config.toml
activation = "reglu"
positions = "rope"
rope_base = 71600.0
bias = "none"
parallel_block = false
init_std_up = 0.0395
beta1 = 0.95
steps = 6489
Each number is 50 + 15 x the weight over its row's rms, rounded and kept within 0 to 99. Layers, rows and columns count from 0. The size before them is the row's rms in percent of the matrix's.

# gate: layer 11 MLP gate, 384x160, rms 0.121, rows 60-74, columns 0-159
# up: layer 11 MLP up, 384x160, rms 0.125, rows 60-73, columns 0-159
# down: layer 11 MLP down (transposed), 384x160, rms 0.0781, rows 60-73, columns 0-159
gate60 104:72 34 83 72 46 38 52 89 61 35 44 38 52 81 73 64 54 20 28 62 56 76 61 30 71 61 54 74 51 31 71 41 55 64 65 21 39 59 63 69 52 44 60 60 54 68 48 56 30 52 23 63 45 32 36 64 52 44 36 53 24 43 53 44 52 52 50 67 48 70 37 39 61 43 53 64 36 64 66 58 46 61 62 54 61 58 63 59 27 54 74 42 49 35 56 43 64 50 36 81 74 48 42 66 45 77 40 83 38 47 41 50 38 46 38 43 76 35 41 60 67 27 71 37 58 61 50 41 82 47 63 59 60 23 54 59 38 38 47 22 61 54 64 48 25 61 50 45 50 51 51 57 57 25 26 40 77 34 72 58
up60 101:47 53 56 31 37 65 40 64 44 57 24 94 56 51 70 52 53 44 23 57 67 18 50 49 75 40 78 40 38 38 52 34 42 74 30 68 49 60 65 34 68 68 24 50 57 32 24 50 49 77 45 51 44 46 72 50 60 58 57 63 48 62 44 42 28 40 40 60 38 43 46 42 24 32 49 25 42 50 68 78 69 29 46 33 36 64 76 48 23 40 25 58 74 75 57 43 75 47 49 57 41 57 37 40 63 54 71 46 51 52 16 44 54 56 43 42 43 56 73 35 61 64 49 35 39 30 51 52 61 57 51 42 58 42 49 67 62 32 68 77 43 45 38 39 53 57 38 69 12 42 37 39 61 57 62 57 22 29 65 24
down60 092:44 51 39 39 42 71 60 27 49 37 40 37 58 70 68 70 53 48 41 31 72 16 61 66 37 58 76 64 55 36 36 58 31 28 28 31 39 30 33 61 54 50 24 39 78 60 54 31 40 48 63 50 62 11 30 53 83 34 50 66 76 34 49 62 76 69 62 61 58 48 62 50 31 60 49 36 48 29 58 58 59 44 59 32 57 46 63 52 47 44 67 23 68 78 77 69 62 63 53 58 40 40 68 63 71 51 54 56 18 50 25 55 43 23 54 49 43 47 72 38 46 68 48 73 50 93 56 45 49 36 51 50 38 56 53 41 30 41 49 56 58 23 50 47 45 55 58 42 45 48 61 33 38 74 43 30 54 26 49 73
gate61 108:50 41 32 69 21 57 24 54 44 38 49 46 54 30 50 30 52 40 36 63 43 43 69 26 23 85 77 59 71 40 63 43 43 56 80 58 73 54 67 48 62 52 20 39 38 24 47 45 44 45 60 46 12 63 58 60 57 51 42 47 69 44 40 64 37 42 14 55 71 51 49 54 72 60 60 57 75 59 62 58 71 54 59 65 55 75 69 58 45 64 41 65 61 48 23 49 62 58 34 24 72 22 66 48 62 46 48 54 63 76 39 63 31 85 49 49 14 38 64 52 52 22 24 54 44 47 59 56 73 61 54 59 41 56 64 52 47 49 47 35 38 42 68 40 42 37 31 56 73 48 59 67 30 30 60 55 25 62 45 53
up61 098:48 46 45 43 50 78 56 45 46 68 58 52 34 49 82 64 37 44 50 50 58 50 20 19 46 45 52 27 56 38 57 71 33 45 57 66 46 63 41 45 55 53 47 49 48 30 46 64 75 28 42 55 50 73 58 67 68 27 28 63 36 07 41 47 64 80 36 26 36 38 54 45 21 30 57 60 53 41 41 39 57 59 68 48 49 52 55 63 36 59 63 44 75 66 65 64 59 58 70 69 53 54 59 47 54 40 34 66 53 72 32 42 47 52 65 40 42 36 34 48 64 40 31 27 65 48 67 27 65 28 62 42 36 45 49 24 45 68 46 43 67 25 51 38 64 60 43 40 78 21 43 48 00 53 69 62 43 33 27 59
down61 095:78 45 12 62 39 51 51 58 67 41 53 51 43 38 30 53 29 36 56 73 51 46 23 68 64 65 21 48 60 31 14 36 58 34 69 36 43 67 50 44 36 61 40 46 48 68 60 61 50 45 71 77 32 67 51 58 39 57 27 45 15 58 36 33 72 67 37 28 73 74 58 40 27 64 44 73 58 67 36 54 64 41 77 44 48 39 49 54 55 39 35 54 57 59 38 46 67 63 33 38 53 56 59 56 46 41 53 34 54 63 80 41 45 59 47 69 50 42 55 40 76 41 51 50 69 34 44 53 59 57 46 25 60 56 85 88 62 65 73 39 30 35 44 21 24 69 59 40 51 33 46 42 48 46 35 77 57 43 60 31
gate62 100:50 45 71 33 62 63 56 26 08 43 36 20 49 57 49 56 46 59 61 53 47 78 51 72 76 37 52 56 46 65 46 58 33 78 74 69 64 55 43 33 54 54 63 56 45 43 29 46 68 31 40 42 29 29 32 69 50 52 42 15 55 33 41 63 14 29 62 37 73 42 20 50 55 51 50 44 50 45 36 54 58 73 23 57 58 37 65 40 48 38 53 33 41 36 62 12 46 33 62 41 41 53 46 33 77 57 51 43 33 50 35 36 57 32 41 45 41 47 37 51 61 64 71 61 45 51 49 60 35 80 89 54 63 51 67 64 61 43 50 55 46 36 35 63 26 76 69 26 47 43 71 38 75 67 56 63 28 45 42 33
up62 104:34 35 47 57 58 52 38 61 72 61 57 45 36 27 39 16 60 40 57 38 45 31 36 62 38 28 77 44 39 28 49 39 70 15 52 57 50 42 62 48 80 31 28 46 38 36 33 50 38 47 44 39 70 70 67 51 22 76 90 54 59 49 23 51 68 58 21 68 47 45 73 44 32 66 54 42 58 49 38 37 55 24 57 39 48 29 33 42 64 43 57 55 26 58 58 67 67 60 39 66 35 46 48 50 41 36 36 09 45 51 73 60 58 43 59 55 61 48 58 44 40 63 37 51 42 57 58 42 76 43 56 38 69 59 60 32 48 56 31 80 54 43 52 38 91 64 58 30 31 44 35 53 55 41 58 23 55 83 63 64
down62 095:59 73 51 38 57 31 38 62 63 57 62 45 47 62 36 38 30 61 65 56 59 73 35 61 47 54 39 17 33 37 73 54 61 45 57 65 52 98 37 35 58 54 45 72 48 45 59 30 62 49 70 91 40 55 35 51 84 74 45 47 76 80 59 54 28 69 61 48 55 57 73 47 40 42 18 24 33 43 47 69 61 41 47 17 42 15 68 69 35 67 74 78 63 41 55 42 59 38 28 52 45 60 51 58 48 43 63 23 42 86 55 39 48 51 71 50 57 52 39 43 74 54 47 28 54 52 62 37 47 47 41 40 23 48 48 58 50 48 44 31 42 45 71 29 63 49 39 67 33 43 41 68 66 52 43 58 38 40 50 49
gate63 101:33 69 71 39 60 64 57 83 56 53 44 43 58 65 59 42 52 53 32 39 35 47 51 23 22 42 63 54 68 68 27 63 52 45 27 60 63 27 34 57 50 37 47 50 67 53 64 32 77 39 25 41 63 72 49 51 71 30 73 44 50 46 19 33 38 50 65 58 64 73 75 73 42 57 72 59 68 44 24 49 54 44 61 69 53 73 59 25 61 39 65 26 42 71 62 47 77 41 49 27 40 49 57 75 43 72 44 52 39 40 31 43 26 62 52 53 84 26 41 47 41 43 54 43 57 38 55 56 39 68 56 52 61 52 38 53 76 48 47 40 45 67 18 74 33 55 60 63 55 65 57 51 61 65 43 16 80 68 33 50
up63 107:36 52 57 60 61 78 33 67 62 75 63 30 71 55 57 60 50 69 34 52 61 57 29 50 57 54 62 39 48 62 45 73 21 49 34 75 50 61 16 64 20 65 61 68 55 75 45 28 63 60 45 18 24 42 29 45 55 58 65 61 44 54 71 51 52 55 73 49 67 54 51 35 25 49 46 47 48 51 40 59 37 60 42 54 28 54 37 57 24 47 49 45 14 51 37 32 59 46 53 63 52 41 20 51 74 39 45 46 51 38 54 52 43 51 37 38 31 41 56 22 16 69 63 59 41 57 78 42 42 53 17 38 49 40 12 43 47 64 45 33 53 68 46 63 65 55 70 37 57 29 64 48 56 38 66 27 79 26 29 37
down63 107:59 36 62 62 31 72 47 25 52 33 61 58 23 61 52 81 27 42 48 76 34 65 26 53 75 36 80 26 76 44 29 77 50 44 43 50 53 44 43 44 57 51 49 40 51 12 57 24 78 42 39 52 64 47 41 44 48 54 44 69 60 77 50 66 42 39 51 39 27 31 59 42 45 64 47 41 63 52 26 58 35 88 43 54 49 59 40 45 17 35 61 44 14 43 32 43 61 37 34 45 61 73 42 48 50 13 44 39 63 51 40 39 39 56 61 20 37 73 68 52 41 47 78 65 35 53 55 54 44 24 43 45 51 61 71 49 40 36 43 48 43 76 29 30 64 55 48 46 41 56 56 63 44 71 28 46 67 41 66 56
gate64 098:54 28 65 58 45 50 42 57 30 40 66 37 40 65 31 63 46 39 43 34 34 18 73 47 29 58 11 30 49 86 60 41 54 48 39 49 57 21 77 35 31 39 34 32 31 27 34 50 42 94 54 39 37 41 32 42 52 24 69 28 62 34 32 55 59 52 52 67 67 35 50 29 28 74 52 42 40 52 30 35 55 24 57 21 40 40 69 58 61 56 66 62 47 63 54 45 65 68 49 52 55 60 47 47 48 58 62 41 40 46 53 52 72 66 43 69 60 62 33 30 45 23 67 68 39 37 54 55 44 34 46 61 21 61 30 56 72 56 53 41 39 45 63 48 31 44 65 21 48 45 27 54 44 59 75 36 42 76 46 72
up64 097:35 38 59 43 45 33 23 40 51 47 25 68 62 55 72 32 44 74 46 63 67 50 54 65 41 58 42 58 51 54 39 32 43 42 56 79 53 43 50 49 51 63 39 69 51 53 63 73 37 64 65 23 65 58 44 49 35 43 61 49 49 33 30 38 37 30 40 50 18 45 49 21 52 55 23 56 51 48 27 57 28 25 45 34 47 42 54 50 22 32 44 45 51 51 52 57 77 50 24 62 32 41 55 50 35 70 63 43 59 40 38 34 70 68 69 76 76 61 39 62 58 65 33 68 31 44 32 52 52 16 46 52 84 67 50 69 33 53 46 46 17 26 66 17 56 64 59 45 39 37 14 56 65 48 88 55 59 55 69 56
down64 091:62 40 66 44 39 53 49 67 71 57 40 47 50 74 62 64 38 53 62 43 77 56 53 59 58 50 38 52 55 32 43 36 29 43 48 45 47 44 41 39 76 51 37 50 41 70 27 58 48 55 17 31 47 54 46 68 75 23 26 57 49 55 63 51 31 30 54 64 58 59 53 66 32 40 30 63 72 47 68 54 34 69 38 47 64 46 56 48 51 53 42 43 56 71 36 46 51 43 74 67 22 51 38 38 50 74 38 53 64 44 37 37 71 20 08 60 78 48 46 54 58 79 44 57 28 66 64 56 66 34 58 48 63 66 19 21 40 40 29 28 16 75 73 54 34 52 52 46 55 33 29 37 78 60 49 60 56 17 30 75
gate65 098:66 41 40 61 21 50 35 47 37 59 56 57 45 17 39 64 68 41 65 49 51 56 44 22 43 70 74 43 23 57 79 36 49 47 40 40 55 36 67 74 53 67 58 56 36 30 60 63 43 38 41 69 23 42 58 62 49 44 53 46 65 34 36 53 53 60 52 49 45 40 60 33 68 54 35 58 49 41 39 46 23 38 66 43 58 64 63 75 75 81 50 78 47 53 21 49 44 50 44 55 70 55 59 28 45 69 80 47 93 36 50 63 81 72 27 44 33 57 58 19 39 47 43 54 33 68 79 15 44 36 67 66 66 78 26 39 53 33 64 38 40 36 63 36 46 55 57 46 36 40 46 63 54 58 33 58 75 62 45 40
up65 107:45 36 82 47 50 49 55 49 68 72 48 37 82 50 30 77 41 36 33 85 62 65 56 35 76 41 31 45 66 49 81 28 43 68 66 34 49 31 65 55 58 66 53 44 38 34 41 48 66 69 47 75 60 37 71 51 42 53 60 73 40 41 62 39 63 66 37 25 56 81 60 60 67 45 41 58 39 42 39 52 37 38 55 50 51 72 42 60 49 43 55 77 18 67 52 64 43 43 41 54 69 27 56 57 54 70 69 73 56 37 40 26 50 39 62 43 34 53 29 58 42 56 57 35 41 87 75 63 78 48 58 54 39 61 45 55 49 55 35 47 73 74 36 44 65 41 31 51 19 56 29 50 59 53 66 35 35 18 75 42
down65 102:55 53 60 55 47 55 82 18 64 69 34 42 41 67 63 50 41 58 41 43 59 43 44 48 33 55 31 34 82 53 43 41 61 78 61 40 71 54 28 54 37 57 66 58 49 68 73 58 18 49 40 74 36 15 48 57 23 49 47 51 23 36 18 67 66 33 44 44 56 43 43 41 48 62 68 53 52 70 28 55 26 54 43 47 58 29 39 27 55 59 36 40 50 42 57 84 36 52 48 67 44 67 21 43 54 39 66 44 26 45 24 31 47 72 76 33 49 54 63 32 66 45 64 41 66 48 80 35 28 61 50 61 64 57 72 44 51 47 31 25 48 69 63 59 42 58 20 40 57 56 25 42 64 67 76 37 41 42 42 36
gate66 096:54 56 53 34 74 49 38 51 47 44 59 57 61 75 56 66 56 42 33 31 45 41 59 47 71 50 53 46 42 46 44 50 38 75 52 48 43 30 39 46 34 43 30 47 69 31 65 49 71 49 42 90 41 74 47 49 41 38 40 42 54 42 53 50 24 70 47 59 82 64 56 54 45 15 49 38 28 61 67 35 70 57 29 47 69 84 62 40 34 73 22 64 67 62 62 62 23 60 56 49 61 48 57 66 47 00 55 76 42 46 57 31 39 32 48 31 57 47 23 79 52 45 48 44 68 48 60 26 32 44 47 51 73 51 39 54 64 48 57 72 28 43 61 37 37 32 73 65 74 47 41 64 76 44 60 24 45 61 41 66
up66 097:42 36 47 49 65 54 07 52 84 49 55 43 43 41 68 37 63 48 30 44 41 33 51 48 37 57 48 51 42 51 61 35 34 39 22 45 68 48 72 62 39 31 78 53 54 47 44 63 30 46 47 39 54 23 43 49 58 45 61 54 30 45 41 34 65 64 74 56 38 42 56 37 38 45 49 52 57 52 39 45 38 45 67 67 40 43 53 41 50 37 54 20 67 33 51 46 61 56 28 62 41 75 33 49 68 47 66 39 27 71 75 36 75 75 40 60 65 57 53 56 46 56 75 72 63 33 38 45 60 42 68 58 64 11 40 48 62 74 04 55 53 28 49 26 11 48 55 31 83 44 45 56 52 55 54 40 41 33 94 54
down66 096:70 57 59 55 74 63 64 71 33 56 46 25 57 42 49 49 47 54 62 56 36 37 49 78 62 58 81 65 58 66 39 42 38 34 61 33 42 34 60 50 44 37 90 57 51 42 58 69 54 13 58 76 65 42 38 86 41 29 41 58 50 49 39 55 13 29 43 71 55 38 63 35 67 40 58 34 62 62 39 48 66 65 42 42 89 54 89 45 66 24 47 42 57 61 36 81 38 46 75 53 51 53 74 53 40 69 27 45 77 31 48 50 41 62 47 47 48 56 52 34 46 74 51 30 71 56 60 37 47 39 62 52 61 48 56 55 63 21 53 72 35 44 64 50 55 47 58 36 60 70 58 69 55 31 36 37 51 33 79 62
gate67 096:64 61 50 60 65 37 59 59 27 60 44 40 30 51 33 51 46 42 65 43 25 56 41 41 10 22 79 56 09 57 63 44 41 33 32 43 64 49 36 30 73 71 61 41 37 09 34 58 38 71 61 40 32 67 43 47 42 52 74 26 50 50 66 54 35 55 39 44 52 48 38 69 41 52 33 37 85 45 44 53 62 55 45 26 35 66 42 38 34 54 56 57 64 48 35 46 46 36 35 58 63 24 56 33 22 34 45 42 26 55 42 54 42 61 46 51 24 61 39 25 39 72 72 14 60 62 43 57 44 64 49 53 51 60 46 41 31 40 73 15 38 65 29 62 60 66 69 51 55 79 49 30 63 63 47 50 44 53 37 34
up67 109:33 31 81 30 55 41 41 46 71 53 54 69 54 34 37 24 38 58 42 74 45 30 41 62 40 51 63 64 68 40 49 59 34 46 33 73 33 40 48 64 48 36 46 34 79 52 29 38 60 41 52 59 30 46 36 88 72 60 22 32 51 52 61 76 36 59 72 44 48 56 28 49 48 40 55 45 41 34 41 30 46 56 50 70 23 33 67 47 37 38 65 79 64 62 43 48 73 71 39 72 55 54 48 39 73 52 62 61 46 48 64 78 25 68 30 62 22 60 61 40 61 55 43 49 42 56 96 60 45 13 58 36 71 52 61 73 28 48 42 58 50 53 39 48 37 58 50 61 64 53 70 49 58 15 65 27 54 58 51 35
down67 096:60 46 38 79 43 30 29 64 39 70 43 89 31 57 56 31 59 43 43 37 33 63 51 50 42 26 47 69 37 67 30 34 23 42 17 73 61 40 56 26 46 37 45 45 66 36 66 35 53 58 61 60 80 34 55 35 62 42 21 39 23 26 46 35 58 43 45 42 76 60 71 62 36 47 67 47 25 44 47 45 61 34 41 70 47 40 54 49 39 81 35 60 34 43 47 40 51 52 63 47 78 51 53 42 42 67 66 40 31 26 48 45 61 56 66 56 54 55 58 55 64 82 45 62 47 38 34 55 43 41 83 71 40 56 46 51 76 58 58 85 55 21 66 57 55 29 49 75 44 62 64 48 44 69 83 54 67 55 63 42
gate68 089:23 51 59 55 59 35 45 42 69 70 38 49 36 57 46 52 76 65 49 52 53 61 52 36 44 70 38 35 44 38 60 40 56 50 57 49 33 49 79 53 42 87 47 29 61 49 57 48 64 59 41 55 28 31 41 34 33 36 45 34 58 58 30 50 32 53 42 58 49 39 61 47 29 66 46 60 76 44 56 52 29 37 44 51 69 72 65 60 24 47 62 59 69 58 67 38 87 58 57 67 94 32 71 60 30 41 35 68 61 57 23 56 62 63 43 38 28 46 23 48 56 44 67 54 42 51 53 43 58 50 46 44 66 60 21 35 68 44 30 59 88 57 28 52 19 27 53 22 38 52 44 38 61 61 45 68 08 36 41 18
up68 097:61 34 57 57 56 59 75 67 56 31 50 71 43 37 81 54 70 76 35 35 52 49 35 46 63 53 79 65 57 30 22 31 53 54 44 46 42 55 52 33 47 45 23 47 62 63 30 60 39 75 28 55 46 21 60 48 50 51 77 59 63 75 48 53 65 40 15 80 56 51 45 50 54 38 62 55 59 43 31 69 46 38 46 34 54 63 76 29 61 46 48 38 49 44 70 58 41 69 33 67 33 18 33 59 51 55 41 46 38 23 35 53 49 70 57 62 48 56 41 46 37 53 43 38 57 52 50 65 42 53 58 36 78 45 48 57 73 34 21 27 63 68 73 48 38 68 64 20 75 64 71 12 65 59 39 63 59 70 72 38
down68 111:47 19 75 74 54 38 49 36 50 70 24 51 46 57 47 47 32 73 73 55 43 55 95 74 54 75 68 63 53 30 54 54 40 48 36 66 43 36 40 51 47 44 49 57 79 39 59 57 54 24 53 46 43 59 49 30 53 66 69 44 47 51 56 83 41 32 63 41 51 70 55 29 51 37 53 53 35 64 63 45 68 45 47 37 53 28 28 38 70 60 38 49 46 72 81 78 49 53 14 27 30 23 54 78 37 55 38 37 29 65 53 64 25 51 49 67 70 67 41 68 61 70 49 38 37 47 59 33 43 66 18 14 80 45 48 39 62 54 55 48 69 53 45 67 46 63 58 52 74 56 50 54 58 68 41 59 63 48 54 40
gate69 099:77 61 53 36 44 38 48 49 44 52 54 77 83 80 50 44 49 60 58 44 64 36 24 53 69 58 34 61 37 73 47 61 14 36 47 29 37 35 59 51 39 32 63 55 59 30 32 84 41 45 67 41 52 66 21 41 42 33 36 63 22 33 55 22 64 53 58 53 51 53 29 43 79 50 22 36 59 58 67 53 70 43 85 31 34 46 57 55 48 41 62 42 30 60 43 41 51 79 38 73 53 64 71 33 41 53 42 78 36 41 67 54 54 66 14 47 42 47 38 52 71 51 39 71 29 35 32 56 30 63 46 52 32 62 56 59 51 45 60 25 64 53 59 55 40 37 66 62 53 54 24 58 66 55 63 31 61 52 22 50
up69 096:62 44 24 44 54 41 50 50 62 93 53 58 36 56 67 50 67 46 67 67 61 33 33 93 43 47 48 57 62 50 44 56 26 45 54 69 38 42 38 35 51 57 91 49 55 35 34 80 41 60 69 49 61 53 27 44 41 75 50 57 43 84 59 44 65 55 45 59 63 46 36 72 58 52 37 32 33 60 37 53 57 39 45 53 39 91 51 57 39 45 45 20 51 66 61 57 51 50 33 57 40 26 20 39 31 52 42 53 53 61 66 44 36 52 56 52 47 44 27 79 36 57 56 26 75 29 26 48 67 59 45 39 61 59 77 41 41 49 32 70 23 50 33 55 44 66 94 64 47 55 49 37 40 67 44 25 60 41 64 67
down69 100:54 34 44 26 56 38 62 39 30 49 42 56 48 45 63 54 49 78 52 64 48 45 35 51 54 63 61 63 67 77 38 28 28 60 78 49 49 74 69 46 60 60 80 48 55 65 47 67 58 57 64 51 40 61 44 68 54 56 40 43 00 45 33 44 29 27 68 33 57 72 45 42 82 49 73 63 21 41 45 71 41 27 57 63 39 46 54 77 46 55 47 70 83 53 69 53 38 34 45 34 66 48 78 39 66 28 55 54 63 23 51 36 23 24 59 33 50 56 45 47 37 49 61 39 60 42 39 52 57 64 51 63 51 57 67 15 27 56 54 70 47 75 39 59 32 23 35 72 44 54 60 56 61 72 53 41 43 26 69 39
gate70 113:56 74 20 43 64 66 47 46 37 63 40 35 64 68 54 85 50 38 40 32 70 42 49 40 31 47 51 33 33 40 71 51 68 41 34 40 30 60 59 47 62 63 77 35 47 36 31 36 66 41 42 29 74 52 62 63 50 55 67 44 63 22 23 63 36 48 58 48 44 54 33 49 52 54 44 44 49 64 54 81 61 40 30 40 50 67 56 53 56 57 38 60 47 56 47 58 52 67 46 37 51 76 67 33 40 56 40 61 46 64 57 40 46 47 38 74 49 33 35 41 43 55 82 40 61 93 32 60 62 40 22 42 86 37 44 89 10 37 32 58 67 56 50 39 38 49 64 40 53 72 58 56 66 67 52 36 42 85 54 20
up70 113:66 58 85 61 58 47 34 62 67 63 38 26 35 59 28 26 80 58 57 24 43 31 26 58 56 50 85 40 50 55 28 52 32 32 70 58 52 58 41 33 48 62 39 60 59 69 46 75 31 36 81 28 35 39 60 44 50 45 66 52 35 53 51 36 86 59 52 44 49 19 47 36 44 44 42 68 52 56 77 28 28 64 73 51 58 66 36 50 25 26 52 54 52 46 35 31 70 43 69 48 53 45 31 54 42 44 51 32 59 65 57 76 57 56 60 54 76 44 49 54 68 23 32 61 44 57 46 56 46 61 43 41 33 41 39 13 50 56 70 25 51 41 53 43 49 25 28 60 56 44 32 69 49 59 45 82 57 72 70 50
down70 102:43 55 48 45 31 51 38 59 19 55 30 49 56 50 20 20 69 63 28 17 71 61 42 42 55 54 75 21 48 47 43 50 36 42 51 53 58 54 43 75 49 57 30 27 77 65 59 35 58 67 76 09 58 69 49 21 51 35 08 44 35 61 44 47 55 71 77 62 54 42 43 43 48 39 56 45 53 55 34 40 44 71 64 44 38 79 73 57 35 25 43 69 47 56 42 34 56 56 32 73 42 52 53 36 55 51 52 19 40 72 41 62 32 60 36 41 69 40 62 40 42 54 68 56 37 54 58 75 56 57 44 43 39 23 55 53 72 32 47 41 65 71 63 78 46 73 38 59 42 38 25 42 47 69 38 47 42 52 42 73
gate71 099:60 63 35 47 40 30 45 56 45 30 53 48 63 61 47 62 39 28 67 53 58 17 61 58 60 44 52 46 52 49 39 30 49 54 44 30 59 86 90 20 54 78 38 67 48 40 81 52 54 38 58 38 60 56 41 54 50 39 39 33 47 57 69 72 77 52 40 56 30 44 65 65 47 40 54 38 84 61 35 41 75 58 20 52 63 44 37 43 60 68 45 37 37 54 44 27 38 29 64 41 68 41 64 40 69 60 33 67 49 74 66 34 56 68 49 35 57 46 48 68 48 29 27 23 27 63 29 69 73 58 61 41 50 40 67 48 73 27 48 29 56 51 47 18 42 32 37 69 42 52 31 54 59 45 87 44 57 41 55 78
up71 102:55 72 37 57 00 49 53 57 53 43 71 59 46 92 47 39 43 64 66 51 47 45 63 29 70 63 51 67 39 43 36 37 76 58 27 67 44 76 43 46 46 24 38 48 46 41 54 56 82 33 42 24 50 37 39 89 69 77 65 50 56 49 41 37 69 64 65 47 42 54 57 39 76 73 42 50 58 66 45 33 56 50 46 40 45 50 75 51 35 50 44 50 47 57 62 27 75 48 51 41 42 34 66 39 33 52 46 60 40 46 68 58 36 53 15 54 46 52 64 49 64 56 38 40 82 67 46 62 33 40 61 46 63 45 50 27 50 35 57 48 22 74 82 68 45 52 48 69 43 23 42 44 73 64 79 53 57 61 47 53
down71 102:56 47 43 48 37 32 64 57 72 35 55 59 64 44 40 60 55 63 15 62 26 71 42 66 55 48 40 44 60 73 29 41 66 60 57 40 67 53 40 19 45 77 53 62 55 53 35 45 28 59 50 57 53 29 73 61 64 45 32 56 75 72 23 56 48 50 53 58 53 53 61 56 35 58 68 63 47 58 47 68 44 65 40 52 53 49 39 25 55 22 43 21 43 80 42 61 36 34 60 47 37 70 64 62 44 73 70 64 55 67 25 37 52 53 18 55 61 41 58 54 74 56 72 33 21 64 47 98 17 33 48 56 54 50 29 37 39 41 43 35 60 75 45 29 40 41 56 82 29 32 30 45 67 49 30 43 68 37 50 49
gate72 089:59 61 67 48 40 41 62 56 35 45 65 29 68 38 59 37 25 59 53 57 68 40 52 62 54 51 57 67 35 31 53 41 53 29 37 36 38 68 24 50 72 49 60 63 57 57 21 38 49 49 37 53 26 59 53 33 62 67 41 63 58 31 20 42 48 83 64 73 66 38 64 60 32 74 51 40 47 24 32 49 43 47 38 24 60 33 77 65 45 63 43 67 28 60 83 50 77 48 27 38 35 50 32 41 47 34 55 37 60 29 75 49 42 50 43 63 54 67 32 60 54 57 40 58 14 50 59 36 61 70 15 55 51 25 40 37 54 16 24 39 70 42 74 45 64 39 56 65 53 28 55 48 42 42 57 34 29 29 29 64
up72 084:39 46 42 31 52 55 51 59 42 72 49 39 55 49 45 25 52 32 39 46 46 65 47 50 44 58 67 39 16 42 48 25 49 58 48 59 36 48 43 40 67 54 75 62 85 46 45 46 44 52 44 50 56 54 29 29 47 67 09 53 23 45 43 22 33 39 40 64 39 81 55 58 48 44 55 43 76 65 61 84 59 15 53 21 51 47 58 47 21 56 63 49 31 59 20 54 53 29 67 45 24 47 63 43 28 60 49 69 59 29 27 58 22 50 65 15 23 68 47 67 60 66 43 45 29 68 66 41 70 46 45 43 53 42 54 36 42 41 67 38 41 56 52 34 78 73 67 60 52 77 77 40 40 61 67 48 53 50 47 38
down72 095:54 51 49 56 58 14 42 37 22 42 05 44 59 13 49 36 43 49 58 55 61 40 40 56 54 58 46 50 31 42 32 72 39 69 55 27 21 86 62 64 38 28 63 69 29 50 50 73 92 22 64 79 45 32 46 46 32 41 64 28 26 59 77 54 49 56 54 69 38 53 44 46 50 66 51 57 65 77 70 56 48 49 60 46 35 44 52 71 32 33 46 63 31 28 74 45 34 39 60 28 37 63 66 66 49 55 70 68 50 37 49 51 63 61 68 58 57 49 66 47 26 47 64 26 51 59 51 52 58 69 62 32 19 49 29 44 27 66 50 51 43 60 42 48 57 58 60 55 63 60 60 53 51 50 41 34 65 32 55 68
gate73 102:68 41 48 49 42 61 31 47 53 35 76 52 49 58 62 22 62 38 55 51 54 64 59 39 29 46 68 75 48 49 31 28 71 58 34 64 38 62 47 29 41 38 69 29 57 38 19 65 55 35 34 29 61 72 27 41 22 56 65 46 76 53 45 47 84 44 44 56 41 30 32 46 57 63 50 41 26 21 58 70 53 51 43 27 62 59 31 55 36 60 54 46 57 36 49 35 59 42 36 78 78 61 41 34 63 51 61 58 56 48 79 21 39 59 64 26 60 46 48 65 09 53 31 39 42 25 57 45 28 50 49 58 65 70 53 32 31 60 60 88 74 55 47 56 48 24 62 44 64 40 36 54 61 55 68 33 23 64 52 52
up73 098:50 47 36 42 50 67 69 37 57 71 53 55 36 57 51 48 62 55 43 37 71 58 26 36 59 62 41 59 32 45 39 62 37 72 26 69 77 46 42 35 59 68 49 41 54 49 68 31 61 42 42 41 58 59 61 25 51 39 57 54 71 67 72 47 51 70 61 58 33 26 55 51 32 48 43 19 16 47 57 57 60 48 60 40 59 62 22 57 49 77 56 32 55 52 33 79 62 59 33 46 37 18 33 64 29 56 56 29 44 64 60 50 18 73 67 45 79 72 37 36 35 47 66 28 27 61 74 85 20 29 32 40 82 63 31 50 38 42 33 47 52 34 56 34 56 48 58 61 55 53 56 45 29 49 44 55 18 39 47 75
down73 096:41 66 51 33 53 80 53 28 47 67 57 51 58 43 42 55 80 23 61 73 57 46 44 34 49 28 37 46 65 68 52 55 68 45 49 70 50 42 58 47 37 49 42 76 46 38 51 23 49 99 19 72 49 47 82 32 30 17 38 60 17 34 57 54 59 54 33 42 74 29 57 63 46 21 71 35 61 40 38 64 42 71 63 34 59 35 56 42 62 35 52 37 51 48 68 52 53 28 65 56 47 63 41 53 29 66 40 65 51 64 61 56 66 42 56 57 67 72 47 45 32 18 68 57 25 57 67 31 40 35 39 61 34 72 56 32 53 42 32 56 21 38 34 54 41 56 51 62 70 62 42 80 32 60 44 50 36 47 42 65
gate74 112:58 44 51 25 61 38 51 73 48 65 86 68 69 55 44 27 52 54 72 50 75 48 49 48 52 42 54 47 45 36 81 63 27 36 44 59 44 30 57 69 64 70 51 34 68 47 65 58 48 26 34 68 77 68 28 57 67 63 31 39 16 46 71 46 82 60 49 64 24 42 29 52 58 46 56 60 70 51 22 28 41 47 47 38 46 77 51 57 49 42 86 82 46 63 41 16 61 56 44 20 61 52 41 24 48 22 58 75 73 56 61 53 60 64 46 55 43 46 38 25 46 58 53 65 36 42 58 31 43 36 67 33 64 74 56 48 36 65 54 30 76 42 32 48 66 50 59 46 45 51 63 53 63 46 41 64 47 31 40 41